config.yaml
norm_place: "pre"
attn_scale: 0.177
bias: "qkv"
tie_embeddings: true
parallel_block: false
lr_head: 0.00809
schedule: "wsd"
doc_mask: true
steps: 5613
dataset: "wikipedia_en"
Each number is 50 + 15 x the weight over its row's rms, rounded and kept within 0 to 99. Layers, rows and columns count from 0. The size before them is the row's rms in percent of the matrix's.

# layer 8 MLP down (transposed), 512x128, rms 0.269, rows 194-248, columns 64-127
106:45 15 51 45 30 63 36 58 62 75 59 51 72 48 45 23 67 82 43 49 52 59 63 40 40 49 29 52 71 31 19 59 54 45 43 48 69 54 32 51 39 49 65 33 68 64 71 23 22 31 25 48 35 54 32 60 54 81 43 63 72 59 50 59
103:83 26 49 39 39 64 31 25 36 31 57 22 45 48 35 30 65 63 36 75 60 38 71 66 72 63 53 37 34 39 20 55 54 70 40 42 86 45 44 34 27 64 37 59 39 57 33 45 29 46 33 74 39 34 47 42 70 80 60 52 25 67 62 36
095:36 69 62 51 39 48 31 41 54 44 56 77 56 43 31 48 29 24 48 47 34 51 56 62 37 48 55 34 62 36 66 64 69 30 41 41 39 42 45 37 39 60 58 57 70 50 44 41 33 33 66 48 41 66 50 57 57 28 79 46 43 16 62 43
108:58 40 51 53 65 46 89 53 32 41 67 29 43 36 63 77 78 59 30 57 37 34 48 56 34 65 58 33 47 48 42 56 56 58 65 85 60 32 61 72 66 43 47 51 42 20 59 31 43 68 18 60 47 30 28 27 51 26 35 40 30 36 47 22
097:08 59 64 26 63 48 53 45 42 67 60 51 42 74 77 49 78 50 43 76 45 68 51 38 54 54 89 73 37 67 42 47 43 43 53 58 43 26 56 51 31 48 70 51 68 56 63 56 36 44 63 59 19 39 48 27 41 56 40 68 39 63 43 52
102:34 45 38 48 58 58 39 73 44 90 57 51 43 53 23 66 57 99 26 71 60 46 27 39 31 62 49 64 34 50 56 45 30 53 59 51 74 38 72 51 59 24 53 31 56 49 47 58 42 28 53 41 41 64 65 98 62 43 57 69 51 59 63 32
088:28 55 47 24 55 51 52 46 39 46 30 37 79 55 61 55 46 52 63 31 32 61 64 41 88 44 49 62 35 57 52 60 79 44 52 63 55 69 73 41 61 56 59 62 47 56 63 27 41 58 38 59 48 37 22 80 25 72 45 59 61 61 25 80
100:44 52 47 31 61 28 76 47 29 46 35 68 44 64 43 66 75 68 54 62 69 60 53 39 50 58 51 42 23 36 40 53 56 69 61 45 40 25 76 85 67 42 36 63 33 84 45 41 51 58 65 20 38 33 29 35 45 43 62 53 61 45 39 65
098:51 32 43 16 44 33 51 37 69 41 66 65 49 72 47 52 41 61 38 54 46 67 45 38 60 59 37 57 33 25 39 43 49 54 68 34 39 58 37 33 25 39 32 55 51 54 55 52 63 45 51 57 38 51 34 74 53 52 55 55 11 56 43 41
101:47 55 57 40 58 29 43 53 74 40 28 54 48 56 72 41 79 51 53 62 42 58 37 41 53 61 34 44 49 57 32 40 54 61 46 14 42 56 55 73 58 74 53 69 57 30 42 37 51 68 59 45 15 63 56 76 74 45 56 43 72 63 54 72
099:59 51 53 58 34 24 35 60 40 41 53 46 62 46 47 40 47 34 48 49 38 25 43 52 62 42 73 53 28 46 40 61 23 52 38 50 47 65 66 35 76 29 64 51 57 75 35 91 70 93 59 42 67 64 64 37 55 80 48 41 64 39 49 45
095:57 73 57 34 38 18 59 60 42 64 53 61 56 27 54 65 52 15 43 47 73 83 53 49 45 51 59 21 65 39 64 63 56 58 57 58 17 19 60 44 53 44 35 67 34 49 49 31 57 63 56 28 14 52 36 50 56 27 56 66 61 34 32 45
123:47 61 48 48 53 44 34 62 87 52 70 29 45 58 58 60 38 39 51 50 42 47 57 23 33 18 65 48 63 66 57 38 45 82 45 50 65 52 37 63 58 77 47 83 58 92 58 66 50 53 46 70 55 79 26 63 44 70 62 75 58 33 55 64
095:16 47 76 46 46 48 42 34 51 54 42 48 66 37 44 52 31 51 84 53 59 24 33 38 26 66 37 29 26 72 65 53 36 31 53 83 39 38 54 74 35 47 80 55 40 60 43 60 35 63 38 27 45 63 87 54 56 66 49 23 68 37 19 43
099:24 41 50 59 43 52 31 45 67 62 22 49 39 54 11 82 47 63 51 67 31 56 69 61 56 56 49 46 49 24 41 54 52 59 55 42 31 57 33 39 49 51 64 85 51 48 57 61 72 51 38 30 68 34 28 68 55 69 44 52 50 29 76 33
100:35 72 51 40 33 55 78 45 45 64 46 39 22 32 59 49 34 30 25 69 51 54 35 42 81 58 70 45 47 46 48 37 18 71 62 28 54 56 39 67 59 39 40 37 50 55 40 39 73 38 80 39 45 56 39 33 60 44 75 25 29 44 69 54
103:39 46 48 69 55 64 53 39 51 59 23 39 60 75 48 15 71 38 33 44 29 37 46 70 56 56 36 58 26 62 44 46 68 65 54 45 72 37 63 40 85 47 50 57 44 58 68 32 74 37 59 32 54 52 65 52 42 48 47 61 57 52 32 43
101:34 30 37 75 18 42 25 35 52 42 60 67 44 36 57 30 50 35 48 30 49 60 60 58 29 46 51 26 70 47 36 63 80 64 29 63 21 68 50 67 47 55 58 46 54 66 58 38 41 53 57 44 59 69 59 49 68 54 41 64 45 63 74 91
098:50 39 27 80 73 59 54 18 50 60 50 44 39 43 47 48 44 25 64 65 31 42 49 40 21 34 55 63 26 48 20 74 49 34 44 48 41 74 37 60 57 45 55 73 69 48 57 63 32 52 34 26 42 50 61 77 61 54 52 72 65 43 52 43
104:59 06 63 38 43 60 53 44 39 70 33 69 71 59 47 53 31 48 29 46 53 32 22 56 76 51 44 42 28 54 40 56 42 35 66 42 48 48 55 57 34 19 29 52 49 67 60 62 74 40 80 49 29 38 38 50 60 49 30 53 39 42 43 40
119:55 72 75 52 42 62 53 62 55 54 58 52 56 54 56 42 54 38 47 41 93 71 53 86 78 48 54 66 53 51 16 18 40 71 67 25 52 38 48 61 66 44 72 31 23 56 51 52 46 61 61 45 55 41 54 61 31 59 49 48 25 63 49 28
097:56 31 45 40 46 60 64 61 46 49 99 56 60 37 60 39 64 54 63 30 64 38 45 91 36 54 51 64 47 64 38 37 79 54 76 61 55 47 62 30 57 47 56 57 57 59 42 47 33 50 68 41 62 58 62 52 48 57 38 60 56 39 31 53
101:90 54 41 54 84 60 57 65 33 69 57 69 49 73 33 56 68 55 67 60 44 22 61 48 62 48 27 33 27 53 70 73 40 42 57 44 38 59 55 64 49 48 48 39 68 63 63 53 51 73 63 70 59 64 65 58 70 73 32 42 60 15 51 49
091:43 42 38 20 39 47 16 57 46 51 48 53 49 44 41 62 85 38 81 44 44 87 34 67 74 56 38 35 64 70 58 33 23 31 37 28 59 37 65 41 42 49 82 63 41 58 27 43 44 50 73 50 52 66 73 73 38 38 26 50 71 60 47 39
097:31 51 47 43 42 44 54 62 57 35 25 28 60 31 35 28 20 39 70 66 45 53 38 60 40 52 63 44 36 23 25 44 31 39 50 28 39 69 74 57 34 60 62 55 30 15 36 60 36 33 36 58 45 40 43 82 33 56 41 49 83 50 57 44
108:72 62 49 72 64 39 68 54 60 58 43 56 64 45 46 28 28 57 47 37 57 60 69 46 45 51 51 55 49 42 24 50 39 36 60 41 47 77 62 70 49 19 52 55 62 46 70 55 51 65 55 51 44 46 37 50 57 39 19 45 57 66 58 40
099:52 14 46 51 46 18 38 29 68 48 61 32 52 34 78 49 53 57 53 42 49 64 39 26 58 45 67 41 62 61 22 74 65 41 38 62 52 57 44 63 65 48 67 58 22 62 49 51 49 48 66 38 61 45 32 42 41 74 62 80 39 65 24 53
105:46 57 48 39 61 46 66 43 54 42 21 67 71 39 32 43 49 63 57 57 81 42 52 40 59 25 51 44 70 44 11 59 65 60 65 95 47 58 51 72 59 59 56 36 42 67 36 52 31 14 53 81 37 28 44 42 45 39 62 75 36 28 35 42
085:47 50 58 49 48 32 62 66 60 61 54 46 45 64 43 83 35 47 42 74 22 23 48 59 64 82 45 65 50 65 23 61 56 60 63 81 50 22 63 36 55 31 43 68 42 44 33 69 49 85 20 57 54 33 56 27 47 59 41 42 55 54 32 37
109:45 54 56 35 53 42 51 61 30 39 87 62 46 32 50 51 58 43 48 83 40 45 68 54 69 36 53 66 47 33 68 57 60 60 36 59 49 56 22 54 70 53 59 08 46 49 59 26 34 45 83 73 62 43 55 77 30 39 59 32 55 35 66 60
104:31 42 53 50 44 41 61 30 52 55 47 40 47 47 48 44 46 36 63 62 26 69 54 66 59 47 69 52 52 67 31 22 54 52 51 29 83 43 55 48 70 42 33 53 46 52 43 35 45 67 33 53 25 57 24 75 48 87 33 99 53 59 77 43
095:41 47 40 59 57 21 45 48 42 40 39 26 40 64 40 50 32 53 62 66 54 23 06 58 66 42 50 36 26 74 59 46 64 51 42 67 42 46 69 62 34 43 51 45 64 36 57 47 18 47 37 57 38 25 76 47 37 55 70 72 38 34 55 44
104:77 58 45 58 37 42 55 21 81 68 75 59 62 25 25 54 51 71 49 71 47 42 50 45 58 62 57 55 37 64 31 39 48 47 34 43 69 41 34 49 63 57 66 59 44 31 45 40 53 51 47 29 28 27 70 51 45 36 58 63 40 58 59 42
102:51 69 71 44 55 46 31 43 53 44 74 37 64 51 47 54 58 65 58 60 36 48 52 53 49 26 31 38 78 41 41 53 40 33 62 54 18 41 78 39 45 48 30 44 55 48 54 27 67 42 52 39 38 32 72 29 56 41 26 36 42 43 62 27
091:45 56 42 61 67 41 46 55 38 61 45 50 68 28 60 61 44 60 22 52 32 60 39 30 40 63 54 60 45 46 69 55 62 58 43 49 52 73 69 55 59 51 37 64 48 26 26 55 66 48 46 52 42 58 77 45 56 59 38 61 90 60 86 46
093:65 60 43 47 39 38 65 58 65 53 55 44 56 60 71 49 25 27 72 56 40 62 47 31 64 53 27 81 53 60 42 75 60 46 65 46 67 38 31 33 29 45 52 54 50 25 39 31 62 74 44 79 48 55 51 48 36 38 71 65 51 75 73 48
111:71 74 60 40 40 70 73 68 37 48 51 60 13 46 54 62 63 33 50 55 59 33 62 48 23 53 59 56 68 56 66 59 40 53 31 39 51 39 13 73 75 47 49 82 82 50 12 67 42 71 45 53 49 49 43 40 56 54 54 44 53 53 41 42
108:76 37 30 44 58 30 53 42 51 49 49 60 56 29 37 50 55 19 54 27 10 53 66 29 69 49 46 29 40 80 25 57 55 54 55 55 26 72 63 68 54 42 58 32 37 48 38 52 27 24 61 38 43 55 72 60 42 58 42 51 68 40 57 50
095:27 36 11 43 57 55 42 78 87 44 54 55 38 57 40 23 54 68 57 49 55 41 62 30 52 46 75 43 39 51 41 51 37 63 55 45 60 45 21 49 45 57 21 19 45 77 54 62 52 74 38 39 46 61 41 34 31 47 50 66 36 53 32 43
091:35 70 76 53 59 73 47 40 47 52 26 38 96 76 57 47 57 60 48 52 79 65 31 44 53 46 74 38 40 36 29 31 59 37 59 67 46 59 63 49 40 50 58 70 63 36 14 58 38 52 46 84 44 51 48 31 55 59 56 52 32 81 24 67
101:18 39 72 49 44 24 63 67 27 81 35 75 80 41 69 49 51 39 40 54 30 94 43 35 42 60 61 50 60 53 30 34 74 69 29 68 81 46 44 13 56 74 59 58 53 46 45 49 44 68 43 32 36 35 43 47 45 34 61 52 65 55 46 34
097:45 44 64 83 52 57 50 44 87 46 45 32 20 61 54 58 66 45 47 42 39 73 27 47 52 79 57 48 61 40 68 51 61 37 39 45 39 59 42 51 44 59 69 90 43 54 38 43 66 28 40 39 57 27 41 58 49 27 45 52 28 54 26 70
107:52 15 43 50 53 70 52 44 42 55 40 36 38 64 86 31 65 66 61 31 27 49 31 62 61 51 51 52 45 59 70 36 34 44 66 55 17 68 44 43 56 32 52 37 59 28 45 46 61 78 23 49 61 40 83 78 40 53 63 56 46 47 67 40
097:62 48 73 29 55 36 76 46 43 44 70 61 70 49 65 30 69 72 42 36 52 38 51 60 68 47 58 57 50 61 47 79 69 59 45 24 36 62 62 21 69 59 53 52 49 66 07 46 53 43 47 35 79 61 60 45 50 49 45 57 45 82 63 59
101:38 64 51 64 15 61 46 47 60 44 49 43 48 50 52 62 40 44 33 28 49 24 47 39 49 53 63 27 46 54 60 60 67 33 46 51 46 55 37 29 62 62 36 48 47 44 72 56 34 53 45 63 42 75 82 37 43 73 31 40 57 66 48 53
104:67 61 60 75 25 68 53 64 56 40 50 40 47 58 38 55 58 51 40 52 64 29 65 66 31 64 38 76 57 83 23 54 38 60 41 32 53 54 32 65 60 57 74 31 35 53 64 40 50 49 46 62 66 55 35 46 46 49 51 18 81 24 67 64
096:65 70 89 48 46 44 51 52 32 50 30 20 57 52 53 54 34 69 34 59 61 18 11 69 63 61 54 47 38 51 48 32 58 52 50 65 59 37 37 74 49 51 64 38 44 51 42 78 44 69 48 55 80 58 43 64 36 59 50 42 60 39 52 42
102:06 43 37 85 60 61 45 24 75 63 40 37 60 61 25 35 50 29 39 55 66 72 35 42 49 72 63 38 59 74 44 34 69 37 26 58 59 43 57 73 40 46 57 40 49 44 60 50 50 67 39 33 62 50 61 34 53 33 67 47 61 58 49 54
092:54 57 18 54 39 69 73 50 29 60 55 56 55 58 34 48 50 27 43 44 45 56 62 65 22 35 60 31 35 70 35 37 67 72 44 15 54 44 38 70 70 59 50 65 38 36 45 39 38 54 21 36 64 54 40 56 37 63 53 45 44 58 66 22
096:39 72 46 40 31 55 39 32 52 48 43 46 46 07 37 72 51 34 44 38 40 35 53 14 59 49 61 63 78 53 79 28 64 41 63 65 40 58 34 40 58 47 73 52 33 44 18 66 45 33 59 71 45 54 38 41 48 50 53 27 45 30 22 54
101:51 74 55 54 00 46 38 52 32 65 26 54 42 46 54 53 54 61 56 64 45 47 60 51 45 34 68 34 56 43 36 49 57 71 26 53 47 44 51 33 59 27 38 16 77 51 52 28 48 51 64 44 68 48 77 46 45 27 34 78 45 49 44 42
104:64 44 52 45 40 41 39 50 70 53 36 69 33 62 54 48 22 55 42 28 91 53 60 48 64 35 29 58 74 69 38 34 63 44 40 59 44 42 84 65 35 71 49 35 52 38 40 39 49 28 49 43 18 75 45 51 33 67 71 70 41 75 37 63
096:36 45 46 44 43 68 40 26 38 62 36 50 60 69 56 77 38 39 82 51 65 36 60 64 75 40 45 52 80 40 64 59 56 55 62 57 49 31 33 50 29 28 46 48 62 47 69 32 68 50 59 43 43 32 29 60 69 38 52 62 61 44 49 39
093:46 63 48 27 61 77 28 80 55 72 40 64 44 67 40 13 72 51 42 48 45 42 70 49 46 60 39 65 40 56 45 50 85 57 56 66 65 56 46 39 59 40 46 33 33 21 15 52 64 54 44 63 19 44 40 43 34 53 56 31 51 25 71 54
094:68 52 78 84 64 46 67 61 32 31 53 57 44 40 62 48 63 54 38 62 64 46 61 52 46 55 61 50 62 41 62 44 70 53 67 33 71 32 68 62 46 44 53 31 50 40 62 61 56 49 44 36 53 26 48 36 69 62 45 53 60 54 91 55
# layer 8 MLP up, 512x128, rms 0.256, rows 195-248, columns 64-127
104:75 95 39 59 30 49 42 56 65 30 54 58 74 76 57 27 38 28 69 54 53 59 44 33 34 21 54 50 42 70 69 38 50 55 53 34 22 12 32 36 41 44 55 58 39 56 79 46 61 37 74 68 40 47 60 56 49 32 24 45 40 49 64 52
105:58 68 35 60 49 31 49 44 53 54 50 56 52 52 11 67 27 38 65 39 53 63 68 37 43 75 80 46 51 35 35 63 39 27 44 51 68 63 18 27 53 40 36 45 55 21 76 45 29 62 26 22 51 37 35 47 66 31 47 48 84 36 41 04
101:44 70 27 59 37 52 14 53 52 44 42 61 34 40 75 30 34 40 67 52 48 49 51 52 48 54 31 30 28 69 48 66 35 43 44 45 52 66 42 37 25 48 59 50 60 36 65 26 71 48 80 48 57 67 73 53 97 72 53 64 38 56 44 78
098:85 38 67 40 51 63 45 57 47 41 51 82 55 58 55 21 55 29 43 55 29 55 43 41 83 25 44 58 33 49 57 64 55 43 43 66 42 22 68 61 42 36 34 47 49 36 50 40 64 39 77 58 57 59 56 35 44 53 62 35 51 33 52 30
104:52 58 70 43 52 41 42 52 65 79 44 30 60 63 57 71 44 53 47 54 57 49 50 51 56 47 43 54 89 47 43 31 50 54 70 41 45 40 44 68 52 15 60 40 47 80 67 54 24 38 68 68 93 64 35 63 25 24 43 65 59 56 59 42
108:26 64 52 47 48 38 28 61 28 60 83 56 17 46 39 68 47 63 40 57 33 36 40 39 40 57 17 59 65 48 65 41 79 49 42 23 60 54 64 35 50 58 53 51 44 73 45 69 38 65 26 74 49 37 42 17 52 56 57 57 35 66 55 04
101:82 58 53 48 63 40 47 75 45 55 53 70 35 45 35 57 52 54 44 66 43 77 36 25 66 31 45 29 73 59 60 40 56 42 37 73 51 52 42 53 28 46 56 39 34 44 40 35 38 41 37 74 38 36 44 28 64 48 45 25 63 90 40 50
092:35 32 27 37 45 52 51 42 79 52 31 56 86 66 82 56 47 51 81 35 65 71 65 53 31 67 53 46 27 54 57 52 51 56 40 25 49 21 57 43 17 32 62 49 58 79 73 32 53 34 62 31 45 48 34 68 55 54 36 71 36 58 55 38
099:22 59 49 43 37 60 54 44 50 45 80 50 57 52 32 64 19 59 34 23 76 28 49 40 26 46 46 65 49 39 66 83 40 44 73 54 35 20 48 44 47 33 53 57 31 65 43 36 38 30 55 64 59 65 39 59 49 54 35 46 49 45 53 54
100:59 30 54 69 45 52 42 76 53 41 63 59 74 53 56 49 37 45 46 53 35 64 29 32 35 44 39 45 63 56 61 70 39 40 48 50 37 52 57 38 43 57 44 80 35 39 20 46 31 70 64 22 45 56 28 54 26 51 64 58 53 53 51 54
101:65 47 33 73 22 40 10 47 44 25 32 38 41 66 63 41 44 44 61 62 39 32 69 62 21 30 47 49 79 54 49 41 57 60 32 39 42 43 34 28 52 57 53 68 44 54 32 43 26 41 55 49 31 68 46 53 37 36 65 45 38 49 49 86
111:59 67 63 61 61 53 41 70 48 76 53 58 43 79 47 62 43 33 55 34 69 47 46 42 53 64 54 31 20 46 73 33 63 56 50 29 61 72 60 49 45 78 44 67 63 62 23 32 43 41 36 34 33 52 59 35 58 49 55 76 64 35 54 38
101:60 54 64 69 62 40 21 46 35 26 58 63 63 77 63 59 49 58 00 44 51 64 59 54 53 44 54 55 73 64 51 42 51 61 46 46 41 58 76 49 72 44 31 68 63 60 52 45 59 51 45 51 34 55 11 63 37 28 17 51 52 31 53 65
094:48 45 45 40 40 57 32 34 55 60 65 41 31 42 38 56 50 30 99 58 60 52 47 56 44 64 67 26 53 39 60 71 43 62 51 50 60 59 50 33 60 62 35 43 37 38 34 61 43 36 72 16 99 80 28 60 37 66 59 64 37 56 73 60
099:53 60 35 50 52 49 33 48 81 51 48 74 61 62 35 43 44 41 30 53 56 55 29 68 68 44 48 16 38 78 52 60 50 30 56 66 73 39 12 38 65 46 44 43 26 53 58 37 22 35 28 61 62 54 50 56 60 58 86 54 46 37 37 25
102:66 48 42 60 17 52 22 39 58 44 46 50 42 48 49 38 78 52 51 41 59 63 30 47 32 33 26 44 40 35 59 54 54 46 92 71 69 70 17 41 33 42 58 54 61 67 56 33 51 89 51 54 47 99 46 47 56 59 49 31 71 35 49 54
110:63 51 45 40 23 65 17 70 42 83 40 70 75 38 69 67 53 76 49 22 58 43 16 49 19 46 50 50 66 89 54 45 60 31 41 70 41 57 46 51 58 53 41 62 61 63 37 69 30 44 53 54 65 52 80 30 41 34 30 47 43 54 38 42
096:71 73 67 22 41 52 47 61 46 44 52 40 31 53 48 50 44 79 08 15 26 61 23 64 67 51 53 46 71 63 77 17 41 56 63 71 57 35 55 62 77 48 42 31 52 45 31 53 42 56 45 66 54 54 32 34 55 70 50 52 29 58 48 69
099:73 46 33 39 53 53 40 40 34 36 35 48 32 57 68 59 17 79 27 56 49 33 38 50 29 77 36 61 30 60 61 61 79 65 27 35 64 52 44 37 51 55 65 62 44 40 51 47 68 45 39 15 36 41 33 56 33 35 50 35 38 52 24 47
115:51 51 57 68 74 55 56 17 65 41 53 58 58 63 42 23 36 50 48 56 52 67 53 57 56 45 76 76 55 45 54 62 43 45 56 48 47 26 57 58 43 25 69 33 57 75 49 63 51 49 43 58 48 45 66 50 35 27 38 31 53 82 34 52
093:16 50 73 57 63 58 24 53 32 46 32 49 63 60 45 53 69 63 46 46 38 34 60 74 56 56 85 70 27 41 42 49 40 24 45 48 17 52 37 55 45 57 35 55 56 44 56 25 58 42 42 47 45 24 00 37 20 48 58 41 33 55 49 67
089:56 67 66 57 50 49 51 65 42 40 74 54 24 58 40 28 48 65 35 57 55 66 53 53 36 65 12 47 53 49 73 62 43 81 51 47 23 90 73 38 62 62 64 44 54 52 68 58 70 63 42 60 62 48 58 39 62 53 43 33 08 39 25 44
091:54 49 54 84 30 66 71 35 55 56 73 38 65 78 70 20 31 54 37 29 22 32 50 36 40 61 50 66 67 42 53 49 42 63 62 56 34 56 38 39 50 39 29 75 56 45 38 50 66 67 52 72 76 59 20 55 54 69 76 28 63 43 59 73
100:51 48 29 17 36 37 62 43 45 65 22 72 59 50 79 67 74 41 53 57 36 54 15 62 48 74 63 43 51 78 60 40 39 31 45 07 33 58 46 35 42 47 44 70 51 42 27 52 80 65 73 45 52 49 54 48 38 14 25 54 53 64 58 49
103:49 47 56 41 67 46 62 74 38 41 73 79 49 48 56 61 44 55 50 45 49 64 60 80 46 15 39 36 60 55 70 48 42 49 65 30 37 55 57 73 49 32 58 49 37 49 50 46 81 36 49 38 55 66 53 81 33 61 58 63 36 57 62 51
104:57 42 68 81 56 88 30 51 73 14 56 44 49 65 44 31 49 50 47 37 52 45 48 29 61 29 28 68 61 46 25 42 53 63 21 49 60 52 72 49 66 34 62 65 39 39 69 63 47 57 38 71 66 44 69 64 60 37 37 53 48 36 54 34
109:39 44 74 36 55 24 25 47 56 57 46 16 69 52 43 33 31 69 48 56 36 35 80 53 22 47 21 42 79 44 42 56 55 50 44 50 75 56 37 33 55 39 35 64 48 43 34 58 35 51 41 83 53 47 62 43 36 57 49 37 38 60 52 55
109:73 58 40 65 62 57 34 52 48 53 61 32 39 46 58 39 34 80 45 45 69 57 43 54 46 46 54 39 62 30 74 56 57 41 56 55 57 53 35 31 71 30 30 51 56 66 52 22 54 63 54 51 28 65 30 82 57 45 40 60 43 54 62 44
111:54 57 43 38 60 47 41 40 17 32 43 64 63 50 33 51 66 66 34 45 32 25 50 51 59 65 56 48 54 38 77 33 82 47 63 64 17 50 51 56 45 56 54 39 24 71 35 44 49 34 65 73 46 57 43 37 43 21 61 47 52 32 66 52
100:56 33 56 39 49 36 24 78 78 54 52 61 62 52 68 55 41 39 37 40 48 35 50 46 42 38 34 24 44 35 52 41 38 88 39 30 77 45 56 48 76 28 62 52 49 59 36 80 38 25 64 39 69 70 42 31 30 46 71 23 57 46 46 23
102:46 44 69 58 28 99 20 88 23 62 34 26 73 71 24 60 52 63 45 39 44 60 36 43 68 52 36 59 63 47 41 42 52 60 51 68 71 35 69 45 52 64 53 58 33 71 45 49 29 55 79 51 51 43 52 65 45 57 53 60 43 63 50 55
099:57 30 56 76 66 46 38 39 37 58 55 50 52 41 59 40 55 40 52 46 27 23 49 59 49 68 71 60 25 63 68 75 39 64 33 45 75 27 85 50 73 66 44 60 69 31 71 50 75 24 44 10 61 31 40 27 47 48 65 33 49 45 43 55
094:41 72 47 46 61 54 34 64 51 32 29 76 46 63 51 45 50 48 38 43 17 56 31 41 41 35 62 55 48 72 41 47 51 29 45 29 49 29 41 41 50 65 52 48 53 50 70 59 45 54 26 55 63 45 24 40 25 37 33 43 62 44 69 37
097:36 79 57 41 65 76 39 54 39 41 32 72 55 59 29 51 42 49 77 41 59 66 44 33 67 56 35 51 41 64 55 27 63 47 28 76 46 12 45 53 40 65 52 22 69 55 52 75 49 52 64 67 38 78 40 51 49 79 63 28 20 63 66 41
090:55 82 57 63 22 57 71 55 64 62 65 60 55 29 60 41 43 36 58 62 51 35 33 38 30 70 67 66 18 46 66 35 17 50 77 36 62 54 76 55 34 54 27 78 45 43 58 27 47 72 22 52 47 68 30 43 41 45 61 59 44 49 61 58
102:59 62 62 31 36 71 46 51 47 41 54 67 34 43 41 33 47 41 63 65 56 54 64 30 51 56 32 44 46 58 52 65 88 46 65 81 58 53 45 57 31 99 64 57 34 48 63 58 32 40 57 34 71 77 13 62 21 49 72 48 29 39 27 58
109:26 55 52 51 38 56 50 26 41 60 71 61 61 40 50 40 60 60 09 40 33 64 65 63 57 60 12 64 47 59 63 75 49 51 61 54 57 44 80 27 31 37 58 65 31 38 60 44 72 38 54 61 60 56 51 50 58 58 39 59 52 44 73 53
095:85 47 46 63 30 29 47 79 46 56 53 36 44 63 61 43 66 37 59 42 50 68 73 54 57 55 55 65 50 43 48 38 70 55 55 29 19 46 47 56 54 50 58 59 48 75 38 39 55 62 32 38 65 77 46 47 55 51 59 24 52 72 39 62
096:44 55 13 50 65 31 53 38 32 38 51 79 25 48 34 58 46 68 53 34 44 29 43 46 63 48 43 48 47 44 86 56 53 58 42 46 65 47 34 34 48 41 58 28 30 65 77 41 62 26 57 38 55 43 33 46 39 59 79 43 68 37 80 36
095:71 36 68 40 60 44 52 63 58 30 64 39 62 54 25 57 63 50 36 68 42 41 82 57 36 28 74 54 71 79 58 52 35 74 47 55 36 55 47 37 25 60 49 21 60 43 23 37 37 67 44 23 41 45 57 44 55 36 62 33 38 56 49 68
101:58 50 67 33 46 53 66 28 54 82 40 46 72 61 47 44 64 42 53 28 45 40 48 70 55 47 53 28 39 68 57 52 58 40 48 87 46 48 51 38 58 56 33 40 36 49 35 38 49 81 49 32 38 55 58 39 53 35 56 71 61 62 56 53
102:49 44 51 24 36 52 66 51 38 50 82 65 33 46 56 40 54 37 58 66 45 41 60 53 45 61 53 31 54 28 46 17 57 29 53 57 32 40 66 52 60 44 56 84 42 31 66 44 57 31 51 58 78 58 29 51 57 12 51 60 19 77 52 51
099:44 75 50 70 20 49 38 65 57 42 27 29 69 43 37 56 36 55 49 29 38 50 81 27 53 57 50 50 63 67 53 50 74 38 44 68 65 53 39 77 54 67 63 28 60 60 39 48 31 73 19 16 57 52 37 43 64 59 42 49 46 65 72 70
103:63 73 44 54 77 32 45 24 62 51 52 54 47 42 50 17 57 29 56 51 46 63 28 73 40 52 26 55 52 57 54 47 44 93 42 61 72 32 65 56 33 32 70 38 42 62 57 86 46 50 56 55 54 41 45 48 24 30 39 60 62 53 64 58
103:55 41 39 58 43 57 57 55 51 60 58 34 34 52 57 46 51 56 50 36 53 57 65 65 75 68 34 73 77 45 33 36 68 67 57 53 45 54 34 53 28 38 45 66 85 50 56 55 40 79 89 44 47 64 46 50 45 71 40 22 51 42 38 61
101:47 37 12 51 75 65 66 39 44 48 54 54 28 62 48 44 55 60 57 54 37 67 65 25 74 33 53 52 65 66 76 65 43 39 30 44 43 57 62 52 22 34 63 43 64 56 73 26 42 39 37 44 29 66 45 54 48 43 51 60 61 56 41 56
106:64 69 50 80 44 68 18 53 48 24 57 37 58 53 51 46 69 40 33 58 65 46 56 53 65 61 58 60 46 63 51 35 53 46 69 50 69 67 36 42 43 39 72 66 24 46 60 52 30 49 53 73 56 70 41 44 25 52 24 42 41 41 39 63
099:41 58 52 49 53 77 35 40 28 56 41 55 60 41 39 44 71 38 47 67 69 30 31 55 13 31 63 73 54 47 64 77 50 75 54 59 62 59 55 50 52 41 26 36 53 68 62 54 51 51 56 27 51 62 51 51 50 38 37 71 47 71 32 45
093:40 62 61 62 80 58 27 54 64 55 26 48 49 63 58 29 39 61 44 54 42 56 64 57 75 40 53 49 61 69 79 58 51 48 45 49 25 44 38 64 41 57 35 36 65 32 32 59 39 38 30 52 61 46 35 63 54 51 68 41 46 31 56 39
099:20 48 63 35 69 51 60 36 48 55 74 54 72 46 18 56 47 59 01 42 84 29 45 68 43 42 39 69 49 67 15 59 47 19 40 55 68 59 57 53 54 57 38 46 38 68 52 59 54 47 24 58 52 40 29 34 52 64 49 52 39 65 36 60
094:71 46 38 41 67 37 29 43 49 46 53 40 62 49 54 58 65 67 37 62 57 68 77 65 16 43 64 56 45 71 47 43 34 48 45 59 34 38 49 51 42 59 51 53 56 41 67 58 65 37 69 76 50 57 59 68 46 44 63 19 66 87 57 51
102:55 39 64 87 59 51 52 52 65 62 66 38 75 50 45 38 54 65 67 37 52 56 51 52 60 53 36 54 75 37 50 61 24 23 46 45 31 53 50 17 74 46 41 32 39 39 41 63 47 61 56 71 61 37 37 66 52 34 43 16 51 74 48 58
091:59 61 65 35 57 11 60 53 72 51 49 37 57 65 60 51 39 62 18 38 70 70 32 57 63 40 39 56 34 56 49 41 35 62 67 37 69 39 54 35 53 72 42 60 45 53 51 20 47 34 60 29 52 38 41 40 56 26 32 65 32 53 33 27
099:41 48 41 42 38 57 48 37 73 58 48 54 75 82 67 58 83 63 54 38 62 47 45 55 64 63 72 60 34 86 45 37 39 60 45 73 41 58 61 48 61 44 64 56 50 52 48 55 39 24 60 46 38 54 42 67 40 64 69 31 62 57 37 43